Weights of a small transformer language model: rotary positions.
Each number is 128 + 24 x the weight over its row's rms, rounded and kept within 0 to 255. Layers, rows and columns count from 0. The size above them is the row's rms in percent of the matrix's.

# layer 15 MLP up, 640x160, rms 0.103, rows 512-531, columns 96-127
size [110 108  97 100 102 101  94 101  97 100 101 100  95 100 104 100 101 104 100 100]
[[127  97 144  77 146 145 182 115 118 141 129 151 138 108 100 156 122 125 128 104 164 134 105 112 115 169 119 120 129 157 112  90]
 [100 151 144 124 135 140 119 134 182 133 166 121 128 127 131 116 148 143 114 124 147 136 116 142 135 107  91 159 111 157 125 122]
 [116 129 149 114 118  92 137 149 109 133 134 131 114 158 105 110 162 147 162 157 114 112 168 122 132 103 144 146 122 161 139 129]
 [ 67 116 139 105 133 119 122 144 122 147 137 163 137 114  96 153 139 182 134 116 158 154 147 120 138 127 126 149  90  98 149 115]
 [141 117 131  53 124 135 166 113 115 167 135 122 107 103 125  82 132 154 135 158 134 161 153  77 112 181 120 164 111 122 124 128]
 [126 139 147  96 146 108 117 126 131 161 133 158 156 143 128  99 153 129 181 159 122 164 158 142 123 118  95 140 125 138 109 131]
 [132 152 130 136 151  93 154 148 131 134 157 189  98 101 129 131 133 111 103 155 133  86 153 156 160 127 125 140 125 115 108 102]
 [136 139 158  77 117  82  98 167 187 140 154 164 181 141 134 147 120  98 121 116 138 155 117 142 125 133 138 153 116 169  87  98]
 [126 153 111 113 155  86 127 101 117 148 121 136 163 141  93 132 113 131 115 128  97 158 144 103 149 108 126 144 132 160 134 134]
 [162 135 125 100 151 142 123 100 137 118 150 168 154 164 136 133 142 116 141 122 107  76 105 110 116 133  75 163 132 137  90 123]
 [112 158 120 145 142 109 110 117 115 138 181 122 108 112 150 148 127 121 129 114 137 129 104  88 134 109 102 169  85 163 126 162]
 [136 166 146 116 148 138 180 157 142 123 128 136 178 158  98 121 160 122  90 117 183  80 117 121 134 149  97 133 104 140 106 136]
 [119  96 163  74 115 117 148 102 120 150 150 132 139 132 128 104 166 113 116 126 135 109 149 166  99 152 122 141 133 180 138 120]
 [140 122  90  92 143  97  82 177 127 147 117 116 135 110 128 124  95 126 141  98 157 156 130 128 146  76 110 155 144 159 139 131]
 [139 127 133  63 125 110 134 181 130 140 155 173 119 117 170 110 147 115 155 134 174 167 133 111 136 133  62 152  80 164 117 109]
 [ 86  74 159  86 152 127 112 148 124 134 187 124 154 159 134 120 151 112 141 126  96 157 150  97 144 119  99 118  97 153  92 129]
 [140 101 146  77 141 139 124 137 123 123 134 121 150 123 113 127 123 167  96 122 147 149 153 124 108  94 103 106 154 124 117 113]
 [137 106 157 117 170  84 113 114 123 156 144 116 115 138 144 115 161 145  85 144 124 107 135 179 103  89 135 142  95 150 122 116]
 [112 145 172 116 137 156  99 138 104 145 133 168 136 149 120  98 109 126 155 166 168 150 147  86 116 113 115  99 137 135 148 114]
 [112 144 121 112 149 116 143 135 120 181 109 140 143 101 157 122 140 161 161 103 133 155 165 135 126 136 116 137 159 129 134 108]]
# layer 15 MLP down (transposed), 640x160, rms 0.107, rows 512-531, columns 96-127
size [112 108 108  99 105 101  95 107 103  99  97 100  92 104 110 100 100 100 106  99]
[[138 140 138 128 174 158 146  82 108 151 118 155 125  74 124 174 131 132  99 124 121 149 140 126 143 123 138 146 129 153 125  90]
 [117 146 143 113 147 143 163 125 100 123  66 162 107 129 132 124 107 144 104 161  83 135 130 156 130 132 109  99 149 123 119 158]
 [117 148 115 127 128  75 102 125  96 115 111 110  74 151  71 102 148 138 124 120 154  74 139 141  92  75 154  94 120 117 118 175]
 [132 118 126 161 157 127 131  98 139  96 121 166 159 134 165 160 186 120 153  88 124 111 124 150 112 128 147 131 126 107 145 149]
 [162 126 192 127 116 144 120 183 141  84 102 176 142 108 100 137 157 145 124  98 157 100 154 162  73 104 133 118 160 103 168 166]
 [148 164 177 113 116 128 119 144 136 160 105 164 129 163 147 118 109 132 127 164  94 132 123  91 107 139 111 170 134 120 186 102]
 [179 147 120 129 117 108 139 108 101 135 152  79 140  90 116 116 140 128 105 111 132 137 150 182 127 131 171 136 189 181 105 101]
 [174  96  63 183 113 115 156 124 143 118 166  66 104  88  96 150 112  97 119 122 134  92 139 115  95 153 179 157 107  95  99 122]
 [158 125  92 107 109 119 156 112 114 138  90 112 139 145  96 169 139  95 151 125 161 118 154 153 110 148 116 142 123 112 109  85]
 [141 127 132 143 131 156 119 135 152 152  69 108 177  94 109 167 122 165  77 116 131 151 186 138 117 127 117  80  95 108 151 102]
 [129  99 116 148 125 117 117  85 153 163 123 111 140  89 123 120 111 109 145 105 101 131  94 125 129 123 161 137 114  98 124 125]
 [125 126 145 103  84 166 148  95 173 137 101 144 121 102 112 141 140 122 147 145  81 148 104 110 120 117 119 120 114 102 100 147]
 [122 151 130 143 108 130 131 127 113 150 118 133 166 201 124  72 107  97 124 145 130  95  88 115 156 114 114 136 108 134 131 167]
 [129 145 144 165 116  90 113 108 132  81 118 107 115 115 128 107  94 134  72 154 161 109 117 148 123 143 136 119 101 130  56 162]
 [103  87 163 137 145 144  98 142 165 106 102 106 113 144 146 155 124 132 147  98 112 123 185  71 114 123 122 122 102 114 147 140]
 [119 150 135 173 108 115  97 117 126  84  97 127 118 142 120 136 127 154 136 123 163 115 147 108 129 152 159 148 122 131 107  75]
 [130 134 130 132 139 139  94 156 133 133 138 109 144 112 143 113 143 133 131 115  52 133 125 115  68 140 173 133 139 151 104 117]
 [135  93 117 131 116 118 114 109 129 150 112 132  77 111 156 106 158 106 122 136 123 116 140 140 108 112 145 197 148 157 156 154]
 [147 174 124 117 134 119 154 124 133 145  56 107  87 125 120 115 154 113 151 125 150 135 102 121 106  83 169 126 162 162 109 144]
 [108  82 139 150 138 148 143 143 161 133 111 112  88 150  97 160 163 115 131  88 149 125 122  91  96 129 149  99 125 129 140 148]]